python train.py --num_hidden_layers=10 --hidden_size=128 --num_attention_heads=2 --num_key_value_heads=2 --head_dim=64 --intermediate_size=512 --vocab_size=2048 --hidden_act="gelu" --norm="layernorm" --norm_place="pre" --norm_eps=1e-05 --positions="alibi" --qk_norm=false --attn_scale=0.125 --bias="all" --tie_word_embeddings=true --parallel_block=false --init="normal" --init_std_qkv=0.0421 --init_std_o=0.0523 --init_std_up=0.0603 --init_std_down=0.0603 --optimizer="soap_variant" --learning_rate=0.00644 --weight_decay=0.0 --lr_head=0.0102 --max_grad_norm=0.5 --warmup_steps=200 --schedule="wsd" --decay_fraction=1.0 --decay_shape="linear" --final_lr_fraction=0.0 --batch_tokens=[16384, 32768, 49152] --max_seq_len=2048 --doc_mask=false --train_tokens=138500000 --max_steps=4387 --dataset="wikipedia_en"
Each number is 50 + 10 x the weight over its row's rms, rounded and kept within 0 to 99. Layers, rows and columns count from 0. The size before them is the row's rms in percent of the matrix's.

# layer 5 MLP down, 128x512, rms 0.0603, rows 47-101, columns 0-127
102:53 40 57 62 47 39 59 58 53 70 47 57 42 31 47 54 39 43 59 58 52 51 46 65 58 65 51 42 48 40 47 62 41 58 62 57 61 53 52 50 43 51 45 39 36 42 56 31 35 55 61 52 39 49 49 59 36 66 40 50 53 51 48 47 38 58 40 33 53 57 39 55 47 74 50 57 49 56 77 50 32 45 50 44 60 40 58 38 62 53 32 53 61 64 43 55 50 31 70 67 62 53 49 39 54 41 34 58 54 37 64 73 59 36 67 72 60 50 51 37 45 60 47 62 44 52 52 53
097:37 51 27 38 71 47 45 57 49 42 52 40 63 51 40 56 46 48 49 37 42 50 37 49 47 45 58 49 57 43 54 55 53 50 52 74 60 53 41 51 56 51 43 56 51 48 29 60 44 59 26 50 48 47 26 48 63 45 41 66 61 54 52 53 51 67 46 36 30 70 63 39 48 49 52 51 52 65 35 58 47 31 38 42 64 39 43 53 29 57 55 57 46 60 45 26 44 44 54 55 45 52 49 53 49 55 53 65 65 64 49 48 30 33 77 45 50 44 42 43 47 78 45 36 60 45 48 66
102:62 44 52 42 48 53 43 38 64 41 61 50 55 57 48 55 40 42 45 48 55 41 37 45 51 53 55 44 53 48 57 47 47 44 45 44 42 56 48 52 36 49 38 50 61 48 27 48 49 58 49 70 43 56 64 60 56 47 60 50 49 44 53 56 46 55 51 26 62 50 59 35 66 64 42 39 44 63 32 57 39 50 35 48 62 43 54 40 46 53 45 40 38 44 47 37 30 49 61 63 40 46 48 45 44 64 73 49 45 53 46 44 64 38 43 62 43 49 56 37 32 50 43 54 61 42 50 53
102:55 48 57 34 65 52 39 20 38 46 42 55 50 45 57 56 60 58 31 32 48 40 57 55 41 47 65 47 60 59 42 42 47 41 58 73 46 47 49 48 27 61 55 42 43 44 74 45 52 55 52 54 60 59 46 44 45 47 38 43 53 50 35 44 45 35 53 21 44 43 53 54 55 62 51 47 73 53 40 38 43 54 50 36 53 48 57 48 47 45 56 38 51 44 40 42 59 54 52 35 50 51 50 33 56 57 35 39 47 39 50 41 53 51 91 46 58 51 58 50 63 49 42 47 46 56 51 48
098:67 60 24 63 51 61 32 49 55 63 54 43 58 44 45 46 53 54 40 55 40 51 32 43 46 36 64 37 53 25 36 47 46 57 52 52 50 50 77 57 57 45 44 64 35 61 55 31 53 34 62 50 31 49 45 45 63 48 45 55 29 46 60 56 45 42 62 26 38 52 39 61 55 49 45 45 36 35 55 51 61 43 41 48 63 60 64 41 61 53 45 45 70 46 56 52 47 59 56 76 46 50 62 56 44 61 46 62 40 44 38 41 48 66 57 53 28 49 44 43 51 35 44 64 50 57 79 42
105:37 45 36 51 57 44 53 54 69 50 38 49 38 75 69 45 49 44 69 61 54 51 53 55 54 46 55 43 69 26 47 50 42 52 55 52 57 64 40 42 58 60 63 49 27 52 50 53 39 48 37 62 57 44 55 51 59 53 44 46 50 38 33 61 41 52 57 60 52 42 60 57 40 65 53 50 34 42 62 44 46 42 65 44 39 50 47 46 60 52 46 49 43 55 35 53 38 77 62 52 51 43 50 51 51 53 60 61 50 50 72 28 31 42 55 46 54 48 44 49 65 57 55 56 49 39 61 54
106:66 53 44 46 45 54 48 52 41 42 59 53 39 38 36 43 49 73 29 50 44 47 23 49 40 56 56 46 31 30 49 60 55 55 34 42 55 66 52 58 39 51 65 54 50 63 47 33 44 55 44 50 64 44 51 59 53 34 74 46 39 41 55 78 41 44 59 47 40 50 47 65 67 68 57 30 61 58 68 50 52 56 43 56 41 44 40 41 61 50 47 59 49 42 50 38 53 62 45 50 53 48 42 47 56 39 44 55 48 40 56 48 43 47 59 50 54 66 71 57 46 40 28 45 49 61 64 51
103:46 42 58 52 58 53 54 25 43 39 45 47 46 67 40 43 38 57 53 55 44 53 67 74 48 44 45 54 51 34 64 36 52 39 47 57 51 44 47 37 36 61 37 56 51 38 66 40 35 55 57 47 49 69 59 50 47 47 46 51 61 43 66 43 41 73 65 62 40 43 41 58 41 41 55 50 67 42 47 60 53 49 56 44 44 48 47 44 67 46 47 49 54 45 37 51 28 35 46 50 52 61 50 52 39 43 53 52 72 52 43 49 60 70 43 48 63 46 40 59 44 40 48 50 52 54 64 55
095:40 42 46 45 49 48 39 47 62 61 33 49 52 38 64 43 53 51 45 42 37 40 40 74 41 50 57 55 57 31 55 57 50 47 46 55 62 54 44 44 57 36 39 58 47 51 59 45 43 50 64 60 57 49 55 60 55 64 57 46 49 43 50 48 54 30 56 46 45 48 60 42 56 40 42 58 40 61 49 52 56 47 38 54 59 60 54 40 41 50 48 44 43 32 49 31 57 57 54 45 45 61 58 47 61 63 41 43 38 40 32 27 40 56 54 72 49 68 54 52 42 45 40 55 45 58 48 40
106:53 48 57 58 28 39 70 47 67 64 56 42 52 34 41 49 55 71 36 47 43 41 47 62 44 58 47 50 62 58 43 37 48 35 37 67 47 44 64 43 55 41 50 55 50 48 34 46 43 52 50 48 45 67 47 69 40 61 51 34 47 41 69 57 44 69 52 48 61 72 58 66 34 48 43 31 51 36 49 53 42 45 47 54 42 43 43 61 38 32 50 40 46 54 46 40 49 65 76 44 22 57 39 50 58 52 53 52 43 52 49 54 62 42 31 51 70 54 52 70 61 54 56 48 52 54 49 45
105:34 54 42 44 43 41 62 41 46 61 46 39 63 39 43 61 45 62 47 51 48 60 53 42 40 38 41 49 58 43 31 73 57 59 48 53 44 56 45 40 54 68 50 56 52 46 32 44 58 50 54 46 43 49 55 56 60 53 45 55 66 56 50 43 58 34 60 36 40 43 49 66 41 70 56 55 32 51 62 51 46 54 45 83 46 48 66 56 59 54 44 47 54 73 43 61 53 73 52 47 39 60 62 52 60 58 40 52 55 44 45 48 57 50 74 35 40 46 64 56 20 72 61 38 46 62 42 59
107:52 54 49 53 33 51 46 47 45 40 52 25 51 37 40 47 26 47 60 37 35 41 65 64 49 39 63 51 54 59 61 62 54 38 55 43 51 50 39 52 60 68 56 43 44 57 38 35 46 37 58 50 49 48 64 46 45 41 55 56 32 59 58 50 52 41 50 50 58 44 42 61 41 49 58 53 42 50 76 43 48 45 48 58 66 64 39 62 42 68 35 65 65 37 49 38 41 50 55 58 66 40 54 60 48 49 45 51 49 45 46 62 38 52 46 42 51 45 46 44 45 47 41 47 49 52 54 30
102:49 49 62 49 66 59 44 43 63 58 62 70 58 59 49 38 36 30 53 52 48 50 37 48 51 54 53 39 46 49 34 53 40 36 25 46 62 51 62 48 69 64 57 42 47 41 55 41 42 40 50 54 35 45 43 66 56 37 40 47 53 45 47 55 42 55 54 39 62 49 41 60 64 44 59 34 39 57 24 36 43 43 49 61 63 40 46 43 44 50 67 44 30 34 44 41 59 51 49 52 54 47 42 57 63 41 51 55 63 46 36 53 52 43 47 67 56 61 54 53 57 48 53 43 41 68 31 52
107:63 51 70 55 27 68 54 46 54 48 49 39 56 52 60 51 59 37 49 51 65 43 65 59 42 67 62 50 49 46 62 45 40 44 45 60 57 39 59 53 47 51 40 37 57 47 48 46 47 44 64 63 49 64 58 81 53 44 49 52 35 51 63 60 45 53 57 54 61 66 41 46 50 45 52 40 71 38 56 50 56 60 55 54 47 53 59 40 64 47 43 46 67 69 54 57 49 46 43 50 57 45 55 49 49 40 48 55 57 47 48 65 62 47 69 68 54 66 35 49 43 57 44 44 52 43 47 89
102:47 53 44 44 48 50 45 53 59 49 58 35 47 35 57 50 43 60 48 64 33 42 43 44 40 66 64 30 33 43 53 45 50 45 39 53 74 43 43 57 35 54 36 52 44 51 45 36 46 46 41 60 60 74 59 63 51 45 68 40 58 51 55 56 48 60 53 52 65 42 59 45 29 53 62 45 51 56 62 59 53 55 56 49 44 50 55 52 46 38 48 48 61 66 52 50 58 52 39 37 33 46 61 55 50 47 51 58 46 56 63 42 72 57 54 48 38 50 51 60 26 46 42 53 50 52 38 57
103:75 33 52 58 26 55 47 55 74 57 65 46 40 48 53 48 47 57 64 62 60 44 45 52 48 39 36 42 47 40 50 52 27 39 38 44 58 58 60 50 49 44 64 33 25 57 52 50 44 54 43 55 44 46 64 53 43 63 46 41 54 32 31 36 42 58 61 59 70 35 57 53 55 65 39 39 49 54 51 35 50 48 49 54 59 58 38 54 48 40 64 41 40 51 46 38 46 57 39 48 55 51 46 47 59 59 58 53 48 55 60 62 43 68 38 39 45 52 44 39 36 56 54 50 47 40 61 53
098:52 54 52 42 52 63 54 49 38 60 57 55 51 66 53 36 34 47 45 52 55 48 57 63 53 54 53 33 49 49 52 60 52 50 53 58 44 68 51 50 46 79 52 49 52 46 49 61 53 62 62 55 59 65 36 47 48 60 57 58 44 51 56 55 53 62 55 55 66 50 64 67 45 58 69 48 35 43 38 46 44 54 43 53 52 64 45 45 59 45 47 58 66 58 46 45 54 70 43 44 47 48 45 28 59 38 55 38 43 44 78 38 23 52 51 37 41 67 53 55 33 34 58 62 41 54 43 61
104:47 47 45 49 50 34 49 48 35 46 57 33 50 47 46 51 69 46 56 49 45 36 62 38 31 60 45 49 61 43 37 44 49 43 54 64 56 55 59 48 53 51 74 60 59 45 47 61 39 70 34 49 58 46 59 69 39 36 47 59 43 58 62 48 54 43 50 45 43 22 54 54 55 33 47 35 49 49 38 34 47 61 56 43 32 53 55 47 42 47 39 57 48 63 56 38 57 67 45 65 56 39 47 54 39 46 63 57 45 56 40 60 51 46 35 49 38 41 54 37 51 56 45 39 56 46 39 54
103:46 47 47 68 71 47 46 44 43 52 55 47 69 40 46 54 57 57 57 57 62 51 55 54 57 54 28 55 53 53 27 19 53 50 52 31 48 51 47 56 55 66 55 42 33 51 65 79 31 69 53 43 65 74 36 68 41 46 65 66 48 59 42 78 65 70 54 62 47 55 70 58 39 54 48 56 33 54 43 59 44 61 42 74 41 58 38 49 71 45 50 62 54 54 52 53 41 43 46 38 37 51 63 65 52 62 72 58 67 70 64 49 47 40 27 52 41 36 42 47 29 41 48 38 60 39 49 58
098:62 43 57 51 31 45 39 53 51 57 35 55 46 64 48 35 46 57 80 65 40 57 47 45 49 54 49 40 64 61 56 41 57 43 57 45 41 49 48 48 43 34 38 48 45 53 42 52 51 67 59 68 45 55 49 49 52 57 33 50 47 37 43 62 48 51 57 40 71 39 52 52 53 54 53 50 51 32 52 56 30 45 40 59 55 47 49 36 53 49 42 41 45 56 49 42 61 50 58 53 39 50 42 50 36 62 68 48 48 55 64 31 75 61 55 54 65 41 36 46 60 56 68 41 45 57 55 45
101:49 49 38 39 64 43 40 50 56 61 47 44 56 43 42 62 64 60 34 46 56 67 38 50 34 61 50 59 58 39 51 46 44 46 36 62 36 47 61 64 49 65 50 43 70 56 39 34 49 41 43 76 40 53 40 50 44 56 45 60 35 51 51 54 41 43 53 66 59 54 51 54 55 60 61 46 43 47 53 46 56 60 52 23 35 50 63 67 46 48 45 47 25 41 54 38 66 37 33 50 40 57 58 55 72 65 36 33 37 54 25 51 58 66 56 36 51 47 46 44 57 36 52 49 58 50 40 49
097:51 61 40 32 51 51 39 60 46 44 55 43 52 46 53 37 47 33 46 54 41 45 48 41 50 40 48 58 61 62 58 35 57 40 48 51 45 54 47 48 44 67 31 36 48 29 59 42 56 32 45 58 37 33 53 30 49 47 50 33 40 46 42 33 54 46 55 38 51 46 44 35 53 56 57 47 47 56 62 42 47 42 49 56 57 55 51 52 53 46 69 65 26 60 49 42 59 32 39 59 69 36 50 57 59 58 46 40 56 42 52 37 42 58 52 64 55 50 50 53 55 61 56 55 66 57 48 42
092:42 55 55 43 27 42 53 68 71 23 61 57 55 48 43 46 50 47 65 50 60 51 44 46 53 54 70 51 60 39 52 52 68 32 52 51 37 57 63 57 42 48 46 61 39 35 48 44 47 41 44 55 37 50 37 30 49 61 46 47 48 42 69 52 46 22 55 61 55 39 49 30 51 49 48 33 46 59 58 40 33 38 56 56 65 41 53 58 69 50 45 68 51 37 55 47 61 62 44 45 56 60 56 46 58 67 37 49 38 46 48 67 49 63 65 62 41 56 33 60 35 45 69 55 46 36 45 51
094:50 40 37 50 59 31 33 39 33 48 47 48 40 36 41 47 62 44 60 48 45 45 40 58 39 52 54 58 45 68 44 43 43 52 51 43 48 36 47 48 52 49 66 33 50 47 42 40 55 47 25 43 51 41 46 53 51 64 47 55 61 39 40 54 55 30 58 47 51 39 37 42 53 51 52 43 39 55 76 43 45 43 78 63 37 51 45 50 49 55 59 49 64 51 58 53 42 45 55 60 51 49 59 51 44 39 67 45 49 53 70 50 51 34 56 57 56 77 60 32 55 56 42 42 37 45 55 42
109:50 52 38 62 65 43 55 40 39 53 55 44 61 51 42 57 52 26 42 47 46 45 50 52 56 43 54 37 47 67 30 50 62 53 44 48 69 48 74 54 55 68 31 55 61 36 70 58 58 58 36 47 45 53 64 45 45 41 48 45 33 54 45 50 57 51 34 52 46 35 56 32 46 40 65 48 62 42 42 51 47 63 53 51 39 53 74 50 35 38 49 58 38 58 51 45 44 53 42 64 52 44 49 62 57 40 48 51 39 42 46 48 56 48 69 41 45 68 64 44 59 47 34 58 34 51 67 55
103:41 56 55 66 29 39 40 45 50 58 35 45 48 53 60 75 49 52 50 54 43 47 56 60 48 39 54 64 46 33 46 40 43 45 58 34 50 70 52 57 58 44 49 45 55 31 54 46 62 44 50 46 29 33 70 35 34 52 55 57 44 54 44 51 55 56 47 57 44 35 35 44 60 51 59 47 44 51 58 54 61 39 37 67 46 61 47 47 50 51 39 56 51 56 52 54 50 56 39 68 78 39 59 54 40 52 35 63 65 67 74 48 61 41 47 59 38 53 40 58 53 45 49 50 41 65 61 39
095:55 53 52 61 34 72 53 59 49 40 44 63 56 52 67 81 29 48 44 50 82 63 47 65 51 39 65 44 53 49 48 50 47 40 39 57 46 55 53 49 44 46 40 42 45 38 44 64 51 50 60 59 48 47 38 43 57 55 23 48 41 56 79 64 49 40 67 51 55 47 34 52 50 57 63 68 51 46 52 43 46 62 59 45 64 55 48 45 56 35 62 25 51 36 45 44 68 70 54 47 65 39 48 42 52 47 40 35 56 51 46 46 46 48 60 26 41 37 59 53 40 64 67 58 53 27 32 44
106:47 34 72 66 27 47 51 47 46 65 61 54 56 47 46 65 50 36 56 61 54 57 47 41 41 37 47 41 46 50 56 56 50 54 61 73 44 39 47 44 33 62 45 54 50 45 55 49 60 66 48 53 42 37 54 33 26 50 46 51 46 39 52 38 44 54 65 39 46 47 49 53 71 44 38 51 77 45 54 47 52 56 62 58 44 39 45 41 55 45 52 64 37 52 51 53 43 45 47 48 66 38 51 56 39 31 52 56 64 54 43 60 44 69 57 47 60 58 49 35 45 41 35 34 59 46 59 38
097:49 41 35 56 51 58 52 45 37 62 41 66 55 58 45 57 54 58 58 51 54 41 28 55 40 61 44 44 29 60 52 54 55 62 50 42 42 62 46 48 44 76 25 25 43 42 52 52 47 46 55 43 51 36 55 49 45 52 44 48 55 52 43 49 55 45 50 66 36 43 63 44 42 53 69 56 36 61 67 50 46 49 48 53 40 48 49 58 49 64 58 66 50 51 49 67 46 59 47 62 49 51 44 54 49 45 37 62 48 61 43 42 44 41 46 36 42 56 50 38 53 57 46 45 48 42 64 54
099:54 46 52 62 30 54 47 48 48 53 60 53 55 66 48 44 52 48 53 61 45 61 46 50 39 61 49 70 67 56 53 55 51 45 59 38 67 26 33 55 56 45 45 42 57 50 63 56 60 56 53 52 60 44 61 59 39 48 48 54 55 47 54 46 48 62 60 51 41 55 46 53 50 65 49 64 47 47 55 56 51 54 59 55 69 57 44 47 44 61 59 63 53 42 59 58 48 54 48 51 36 51 57 63 50 50 45 62 54 52 48 26 47 38 46 74 76 54 67 59 28 50 22 39 49 28 58 64
094:68 41 67 35 62 45 48 56 42 51 53 62 44 32 42 49 59 55 46 57 60 56 55 55 42 48 43 70 52 31 59 49 45 52 41 47 20 57 71 56 53 42 66 52 46 61 44 55 58 47 37 55 37 55 32 51 50 34 53 58 44 48 46 53 46 60 41 61 53 66 43 44 58 51 52 57 67 42 67 51 45 56 55 30 53 55 70 58 52 45 74 45 49 59 57 41 37 58 45 50 51 51 37 63 44 52 35 51 45 51 53 56 48 44 63 54 29 46 54 46 60 42 47 55 61 19 61 37
098:56 34 57 55 49 50 37 48 43 47 43 64 57 46 49 60 67 54 36 45 46 53 49 71 57 56 58 46 67 44 54 58 68 53 47 44 55 65 49 49 56 36 61 43 59 52 53 48 54 61 41 45 52 53 29 40 46 50 76 40 38 53 73 38 50 60 43 57 63 70 45 29 59 41 53 39 48 52 39 57 62 45 44 58 43 51 48 52 43 57 49 55 28 61 49 39 42 40 38 58 73 52 60 53 41 39 17 34 51 55 53 50 41 33 47 51 43 43 73 48 52 55 34 61 44 51 70 68
089:27 47 57 62 36 37 54 51 53 34 55 42 53 55 46 46 60 60 45 42 43 33 50 49 65 67 39 61 43 59 50 59 51 60 40 44 38 59 39 44 49 59 41 67 47 54 28 57 57 36 52 43 59 34 36 25 61 52 49 60 51 60 52 60 47 39 53 58 57 62 46 59 65 56 42 55 25 56 61 68 50 40 47 46 48 56 58 59 61 64 57 47 32 53 54 54 37 47 35 50 56 62 65 47 45 46 53 51 42 44 66 57 46 67 41 38 38 67 74 57 43 42 63 39 58 52 37 57
103:45 44 43 36 38 35 34 57 37 51 42 47 39 44 70 60 45 52 52 43 56 57 40 54 34 32 63 42 47 39 51 40 46 47 45 62 32 45 40 50 59 70 50 47 43 28 72 59 54 44 45 48 38 41 53 47 58 53 43 54 47 39 55 46 36 44 64 37 51 50 56 44 62 46 52 53 52 52 35 68 42 54 25 47 46 48 47 66 44 52 56 53 34 53 43 48 49 48 43 53 78 45 52 38 38 47 43 68 53 56 51 38 44 42 45 63 40 56 30 51 54 54 61 47 53 78 42 43
097:85 49 49 41 63 40 43 41 40 54 56 48 41 52 38 35 45 56 48 30 65 44 58 42 68 46 47 33 47 58 51 38 57 51 48 42 43 57 57 48 50 29 63 44 49 45 57 54 45 56 44 44 46 46 45 42 60 37 44 50 44 47 47 54 42 53 60 47 46 57 54 55 45 48 47 45 54 52 56 61 47 32 41 45 39 43 40 55 65 44 57 44 64 68 53 47 73 52 47 41 51 54 48 54 43 58 73 41 56 52 61 63 44 55 54 50 68 40 48 50 48 59 51 39 44 39 44 62
102:49 48 42 27 66 71 57 67 54 63 58 55 55 49 58 60 42 56 68 39 55 38 30 49 42 38 50 58 39 63 50 61 26 56 57 63 77 41 44 48 63 35 46 66 51 55 55 49 50 54 50 34 54 59 37 53 62 53 52 50 68 47 56 53 48 37 44 66 38 49 44 29 43 49 46 49 49 55 40 60 47 51 46 60 66 51 43 57 61 54 56 55 71 38 45 50 62 59 67 65 36 49 53 45 50 56 76 39 49 54 41 38 60 45 63 45 68 68 41 44 57 33 40 36 60 36 56 58
101:40 61 55 54 46 57 50 45 32 61 64 35 46 44 42 53 49 54 54 33 66 60 37 55 55 61 56 58 38 40 43 36 62 53 62 48 57 48 47 50 42 44 41 47 39 53 33 33 50 49 63 51 43 42 64 64 49 73 44 69 59 59 54 30 55 61 57 50 38 62 36 68 46 59 42 43 59 43 66 68 44 40 32 23 54 51 38 52 44 62 37 49 58 48 57 54 49 38 50 46 29 37 39 77 56 48 51 53 59 66 43 59 42 53 42 27 68 49 63 50 43 62 58 38 41 48 49 56
101:68 31 62 49 54 64 55 54 48 53 68 54 61 45 37 56 59 52 56 52 50 60 50 45 36 40 46 69 39 57 46 38 48 55 50 57 69 47 47 50 39 28 49 59 47 51 52 34 48 56 45 42 51 53 49 62 46 43 45 51 49 48 46 39 32 34 62 56 55 52 64 53 55 57 40 47 54 61 48 56 56 59 72 53 48 49 40 58 52 57 48 46 63 38 48 54 62 45 50 57 55 57 47 50 42 58 29 49 52 62 45 62 31 51 51 60 47 55 27 59 30 50 47 48 73 52 59 53
093:19 60 28 58 55 70 59 52 39 42 60 42 47 60 53 46 43 63 33 60 60 42 34 58 45 62 38 47 53 44 54 52 55 43 48 62 65 56 63 42 41 50 57 62 44 55 43 61 52 47 56 37 69 70 50 22 43 51 56 46 43 46 50 52 44 43 58 52 51 42 36 59 40 50 42 47 52 61 64 46 64 54 63 55 38 65 34 69 67 52 58 55 49 54 58 52 53 43 27 61 34 66 54 52 63 56 44 59 46 56 70 64 73 52 50 57 63 48 58 59 63 40 46 53 38 33 60 44
105:36 54 36 52 52 86 64 37 64 42 41 44 62 42 68 50 61 59 37 64 45 64 41 39 48 54 52 41 66 44 60 22 61 42 51 51 31 53 55 57 45 45 54 33 68 51 23 24 45 54 63 49 49 60 63 41 45 45 45 61 58 52 47 63 45 64 41 53 34 31 23 50 66 66 55 56 47 51 47 40 50 59 56 59 53 58 58 39 27 53 57 50 33 51 52 47 54 45 41 55 54 37 60 58 46 39 52 37 43 54 45 54 62 64 39 56 58 44 32 50 60 36 45 48 61 61 40 30
100:55 57 54 59 55 55 49 66 42 51 41 60 51 62 59 54 55 56 63 63 53 65 49 44 39 40 53 48 37 46 43 63 46 53 40 55 45 59 52 55 54 62 51 37 46 31 49 41 51 56 32 50 46 55 35 46 58 57 52 48 51 59 57 32 56 36 42 47 41 34 61 31 57 65 45 46 58 57 39 39 63 62 50 51 39 65 55 63 39 48 69 51 20 37 53 62 51 60 48 28 54 38 50 58 62 52 55 48 25 66 34 44 62 50 58 51 44 62 53 60 68 28 37 63 46 45 57 54
099:45 59 52 44 27 43 56 55 46 29 43 54 52 54 55 40 51 56 58 37 49 43 67 36 60 57 75 48 55 47 68 35 46 56 60 60 43 50 51 56 66 56 50 29 56 37 59 53 56 40 38 64 48 56 54 73 48 53 45 53 56 49 37 54 61 41 48 55 59 52 43 51 42 57 62 40 51 84 55 58 55 50 48 51 36 50 20 59 70 64 58 45 54 26 57 54 59 54 34 47 53 59 62 50 57 63 46 59 58 55 31 44 34 46 43 44 47 67 50 42 35 32 51 45 41 56 48 51
095:54 43 52 49 58 65 60 79 44 42 44 50 44 54 43 59 46 50 42 49 41 42 60 61 53 61 36 46 62 48 31 59 43 32 57 66 55 52 43 43 46 33 40 72 60 50 44 46 40 55 26 50 52 35 47 46 60 51 55 32 42 34 59 47 46 43 62 57 43 84 50 47 65 40 37 62 61 52 53 46 52 42 50 62 46 49 55 57 48 45 63 50 61 64 52 51 53 47 67 39 73 45 45 49 56 64 52 35 43 48 50 64 49 49 56 60 50 43 58 56 50 59 48 38 68 65 38 63
097:36 45 56 57 52 49 45 45 53 41 59 59 64 41 50 62 41 63 53 39 46 53 34 38 57 47 48 53 57 47 69 49 55 53 47 86 35 44 46 48 50 42 51 44 36 40 51 45 32 48 62 47 52 29 31 32 65 40 48 61 50 47 62 28 51 45 40 43 46 28 49 67 44 41 55 65 54 45 53 44 59 62 50 51 58 45 39 58 48 57 58 46 48 46 49 48 55 50 59 40 45 56 38 54 66 38 55 36 54 50 42 50 53 55 34 48 51 52 32 52 73 70 57 63 60 68 54 24
097:41 56 29 53 63 38 57 47 52 28 34 63 59 48 57 60 45 50 66 43 68 58 68 54 51 53 51 66 45 50 44 42 48 54 45 56 68 46 48 61 51 71 39 58 46 38 48 28 44 41 46 52 41 65 58 44 42 55 38 61 65 39 53 56 50 63 43 38 39 58 59 67 47 46 47 60 43 51 54 60 30 54 45 50 56 58 51 51 57 52 58 51 36 60 52 42 62 41 34 51 35 48 60 49 44 49 52 38 58 46 37 40 51 47 58 45 45 26 43 57 57 36 62 31 39 63 52 46
105:64 45 45 47 57 57 53 39 66 42 64 61 34 64 59 62 59 41 45 18 43 66 52 58 35 49 40 52 61 72 42 60 38 57 62 38 41 61 66 57 37 41 88 47 42 58 37 55 59 56 51 46 34 62 37 54 53 27 46 53 53 63 62 59 48 47 46 55 60 56 51 56 63 42 43 49 51 72 42 49 44 54 60 49 40 59 67 58 49 54 55 57 59 36 68 56 48 55 69 30 65 48 57 59 51 43 65 33 43 40 38 58 45 69 59 62 38 61 53 52 55 59 43 78 58 44 50 50
101:33 65 26 61 48 42 40 55 55 51 53 53 57 41 65 39 59 57 44 50 50 64 50 62 37 37 28 38 46 51 47 60 34 51 37 52 68 34 65 57 47 51 18 60 45 62 53 48 47 49 52 45 57 44 61 48 47 46 26 57 47 62 42 60 57 46 72 61 49 58 51 35 60 56 39 58 36 58 63 62 52 47 76 32 54 48 46 71 52 58 54 52 70 59 49 56 49 46 42 47 32 55 41 62 57 53 52 50 42 63 41 47 40 55 47 42 64 39 61 54 43 49 37 52 50 59 56 48
095:51 45 51 50 49 33 61 42 45 40 60 38 56 44 66 35 51 24 49 46 45 37 45 57 42 43 39 43 63 47 57 53 49 56 46 50 54 51 37 63 57 50 73 43 44 48 64 53 43 29 48 49 30 45 28 46 51 33 40 49 34 41 55 66 50 53 36 33 29 49 44 54 42 54 49 54 59 35 50 45 48 44 41 68 51 51 57 49 53 57 47 52 41 45 59 52 59 61 49 56 31 29 48 53 54 63 80 46 62 48 44 60 53 40 41 41 41 50 38 58 43 61 48 58 59 44 62 62
098:30 50 50 46 58 46 44 53 57 52 37 46 39 63 42 66 55 49 40 47 48 42 53 41 51 53 47 52 58 57 47 50 51 70 68 61 64 55 51 59 69 50 27 55 46 61 55 55 66 44 58 55 52 49 32 38 55 51 48 50 60 54 64 59 61 47 44 57 26 43 46 32 31 52 60 49 59 50 59 54 62 38 62 59 64 53 59 60 47 47 66 58 60 54 60 57 53 52 37 63 78 58 50 48 51 61 43 38 58 34 56 53 32 50 39 60 39 63 42 46 44 38 41 60 57 56 43 49
101:36 50 60 45 39 47 45 69 76 52 56 47 60 43 59 59 41 54 48 42 36 42 42 43 38 41 45 42 55 57 47 60 49 53 63 47 35 60 50 46 45 78 61 69 43 52 55 61 60 46 30 43 45 78 36 45 46 55 36 50 61 44 46 41 51 57 50 25 51 42 80 49 46 51 60 59 55 44 39 37 41 63 38 46 63 52 63 36 51 51 60 59 16 57 53 49 50 33 49 47 41 47 65 53 51 57 40 46 44 42 46 41 33 43 59 43 40 39 47 55 41 50 39 44 23 59 42 58
096:31 65 46 26 65 56 62 51 56 51 46 27 57 53 65 58 60 35 45 75 57 52 54 55 52 52 46 56 20 71 51 61 34 51 44 55 54 44 50 48 62 69 66 39 50 32 54 34 55 42 32 60 55 53 54 50 46 50 47 61 45 46 55 50 65 57 51 46 58 53 39 31 75 47 47 52 62 50 44 50 56 59 36 54 39 50 44 57 59 52 40 59 47 49 56 60 53 53 43 48 49 34 46 63 55 39 68 62 56 51 72 42 34 72 51 54 48 50 53 40 42 37 44 53 62 35 53 27
102:48 40 57 56 42 48 54 30 55 56 47 39 42 55 50 50 43 30 46 48 49 61 44 64 69 42 52 62 66 55 52 63 56 55 48 67 37 54 59 53 48 55 66 50 52 58 65 59 61 60 53 33 47 68 59 59 45 41 58 44 49 47 43 45 42 45 57 65 58 39 44 52 54 30 51 51 56 59 57 51 34 60 32 52 43 40 60 45 50 54 64 41 50 53 52 41 45 43 67 53 60 55 45 54 54 73 49 58 36 47 62 50 51 41 63 42 64 52 35 63 44 47 58 54 31 30 54 40
107:45 50 42 52 47 25 49 69 38 55 62 59 62 50 62 61 48 59 42 45 47 57 30 33 43 51 52 53 36 43 37 56 35 48 51 48 51 37 58 52 49 63 46 41 51 50 57 41 55 41 72 47 56 23 59 56 55 56 51 59 52 58 36 40 52 59 56 48 56 31 48 40 63 58 68 37 48 56 53 59 56 63 48 60 53 48 57 52 35 51 46 32 52 50 49 43 38 59 39 50 63 53 53 54 45 57 49 48 49 47 54 47 52 55 32 26 33 53 53 59 44 56 51 57 53 82 49 35
099:36 52 60 50 50 50 56 35 48 41 41 44 47 45 44 30 35 58 77 41 63 57 41 63 40 50 48 56 58 54 42 44 61 34 61 63 50 57 54 55 56 58 58 38 39 57 51 27 45 52 41 51 60 49 53 53 42 35 49 55 37 53 58 45 57 41 62 52 48 50 60 77 45 42 58 41 37 53 54 37 66 66 62 56 47 58 46 70 52 51 58 49 50 57 61 50 58 64 40 57 59 70 55 56 53 51 46 59 61 50 58 41 41 33 44 52 49 47 23 27 63 57 63 62 50 74 69 54
098:71 47 53 61 67 53 61 57 45 25 47 46 52 48 33 49 59 57 67 39 55 40 60 80 53 41 47 60 51 56 41 32 39 42 36 70 44 44 46 49 45 44 62 64 71 50 58 54 48 46 31 61 74 59 61 60 59 55 41 56 45 45 37 27 52 60 47 47 40 66 38 47 41 21 40 47 53 59 51 43 48 40 35 41 41 43 48 54 64 56 48 49 44 46 48 26 45 34 52 60 41 55 50 47 58 62 29 45 53 50 53 60 52 36 60 59 55 49 49 50 52 35 40 49 58 45 49 61